Each number is 128 + 24 x the weight over its row's rms, rounded and kept within 0 to 255. Layers, rows and columns count from 0. The size above them is the row's rms in percent of the matrix's.

# layer 18 MLP up, 1280x256, rms 0.0833, rows 78-83, columns 0-127
size [102 105 102 104  88 103]
[[142 136 169 116 124 144 113 135 131 105 117 108 171 154 141 109 115 116 109 128 119 176 124 146 146 134 130  98 135 142 127 141  78 142  92  91 163 175  83 117 119 126 165 104 146  93 121 146  95 136 122 168 128 115 120 110 114  78  83 156 138 139  69 133 102  36 116 149 132 146 162 136 145 117 164 106 126 129 161 120 131 136 122  48 150 119 155 167 127 158 132 102 130 107 122 111 123 120 146 115  88 175 116 165 116 119 145 118 127 121  91 114  99 138 139 108 137 133 103  99 110 152 104 134 117 129 105 119]
 [148 124  66 110 104 105 112 145 124 150 126 145 131 150  91 118 135 134 135 145 168 125 116 137  91 105 142 157 129 133 132 102 165  92 134  91 150 127 156  94 135  81 150 145  80 162 130 116 110 116 115 108 146 159 131  83 109  97 119 134 116  65 151 122 108 152 128 145 165 145 120 110 183 148  89 129 115 121 161 144 129 121 107 134 101  84 168 124 154 109 129 136 128 140 133  99 123 137 114 114 102 151 133 193 156 151 141 152 149 125 146 136 165 113 143 126 197 136 133 118 107 125  78 122  94 151 148 108]
 [112 132 108 126 121  89 105 143 113 151 151 109 131 128 131  87 118 145  95 115 181  64 144 149 140 159 140 111 151 156  87 139 130 127  85 151 136 109 119  89 129 163 141 135 100 123 128 126 112  92 139 123 133 114 134 123 152 113 142 134 118 149 148  88  97 145 150 116 131 145 149 180 151 119 105 157 118 111 141 112 161 142 135 149 101 138 169 116 136 112 108 163  98  85 104 179 163  83 126 123 120 134 117 115 125 106 163 104 119 160 135 107  89 129 148 128 110 117  85 163 151 172 124  89 113 127 144 113]
 [ 94 177  82 113 109 145 123  94 187 121 114 154 150 146 141 110 121 180 119 157 148 149 139 137 129 112 151 180 111 147 100 121 131 142 127  86 127 144 127 137 131 121 131  67 142 153  89 143 148 142 140 118 140 160 122 108 113 140 139  91  99 124 131  96 121 110 123 136 125 121 108 163 137 138 110 136 130 147 136  94 112 167 113 135 141  82 140 145 108 137 144 120 110 126 130 150 141 146 119 102 132 142 137 149 132 153 130 104 174 129  98 115 123 160 150 117 107  96  97 144  83  82 149 136 149 137  80 133]
 [121 139 148 141 101 119 145 148 129 162 144 129  98 121  81 133 137 159 133 150 100 145 129 131 124 131 148 165 126 157 121 138  97 139 172 118 161 110 156 106 121  81 108 101  83 137 115 112 110 121 126 123  72 114 127 162 155 125 153 108 106 117 110 155 140 135 118 122 158 122 150 136 128 132 163 136 127 180 131 134 164 104  87 118  93 134 148  98 117 126 143 129 129 101 122 187 154 144 106 119 122 127 145 120 128 151 141 156 135 118 108 130 133 138 120 142 119 123 100  95 136 185 135 154 127 128  99  92]
 [102 134  82 158  84 161 140 128 124 136 166 143 148 129 133 152 155 146 133 134 147 125 124 186 167 112 106 117 106 135  68 105 133 114 137  99  70 108 112 145 136 117  97 119 149 104  77 174 100 175 110 116 136 146 114 122 125 131 138 119  85 123 139 118 138  99 171 130 110 130 105 106 147 132 136 136 132 121 125 134 139 132 162 131 108  98 140  80 168 147 123 165 166 141 126 156 111  85 149 148 103 141 122 119 169 122 110 147 125 130 119 143 146 123 133 137 179 136 136 106  99 129 152 105 173 130 133 116]]
# layer 18 MLP down (transposed), 1280x256, rms 0.0763, rows 78-82, columns 0-127
size [105 100 107 100  82]
[[110 114 117 137 170 159 100 146 107 112 120 106 143 104  77 124 119 117 127 102 148 154 165 141  88 127 115 136 154  92 153 165 126 144 103 123  95 109 180 132 132 146 133  70 188 134 142 149 142 110 125 102 135 131 109 123 117 102 150 116 204 128 143 137 136 113 139 118 121 122 119 151 103 125 162 119 113 121 127 118 140  97 117 125 145 127 108 129 112 131 108  86 130 101 148 154 177 119 108 139 141 133  97 138 142 172 148 182  74  74 107 134 133 147 167 120  88 141 129 143 149 110 172 162 175 104 146 104]
 [102 159 134 113 140 132 117 158 135 130 137  98 127 154 138 168 145  87 155 147 102 159 146 100 112 145 127  84 153 124  93 152 119 149 108  99 125 134 189 159  90 150 142 124 126 121 145 154 140 123 158 124 133 140 126 147 109 137 136 135 114 173 125 160 140 103 115 114  66 139 113 202 134 184 127 115 110  94 130 122 154 149 115 130 123 146 138 148 114  64 112 107  86 131 153  96  98 144 131  93 134 139 100 111 100 159 154 128 152 124 130 153 128 138 148  92 111 124 116 103  83 138 142 139 158  98 155 183]
 [165 104 146  80 150  72 143 132 125 133 139 137 131 146 130 193 119 142 123 151 126 109 114 157 120 143 115 112  98 112 186 118 175 151 146 100 123 111  99 104 107 118 117 108  76 124  90 119  96 124 151 126 125 111 183 127 212 145 131 121 124 141 161 146 131 136 179 133 147 109 102  67 167 137 155 124 125 159 164 123 138 147 101 152 144 145 131 143 119 141 136 152 182 150 116  98 132 114 141 115  94  96 114 131 136 115 185 109 145 164 143 107 117  97 134 122 139 111 122 149 119 145 121 175  99 141 106 180]
 [127 137 160 161 142  97 115 105  93 155 143 107  85 116 102 157 147 128 133 134 101 143  76 136 132 125 122  95  97  71 144 107 143 118 168 158 129 120 147  82  93 115 133 201 119 114 170 134 113 127 157  77 139 119 142 144 102  99 124 174 133 155 113 124 117 132 128 104 121 135 123  93 102 129 120 134 122 113 113 163 130 151 179 158 142  91 140  98 106 152 122 152 149 134 127 115 143  81 147 156 114 169 128 143 133 118 124 124 115 137 159 116 114  90  86 102 133 110 117 129 161 129 120 135 175 124 172 133]
 [134 141 151 114 131 116  77 119 147 101 130 148 137 113 182 108 143  93 125  79 154 101 144 103 139 137 122 126 156 103 172 102 167 139 148 144 157 101 125 121 131 109 147 133 165  91  72 145 152 167 125 157 149 123 135 114  98 152 125 144 132 153 141 121  95 134 116 124 142 144 111 162 142 166 143 157 135 145 104 110 135 112 155 125 164 160 135 160 156 132  95  89 134 107 134 100 126 129 142 140 141 161 112 119 142 114  82 123  97  95  89 152 101 148 161 169 116 124 176 178  77 105 159  95 150  85 112 120]]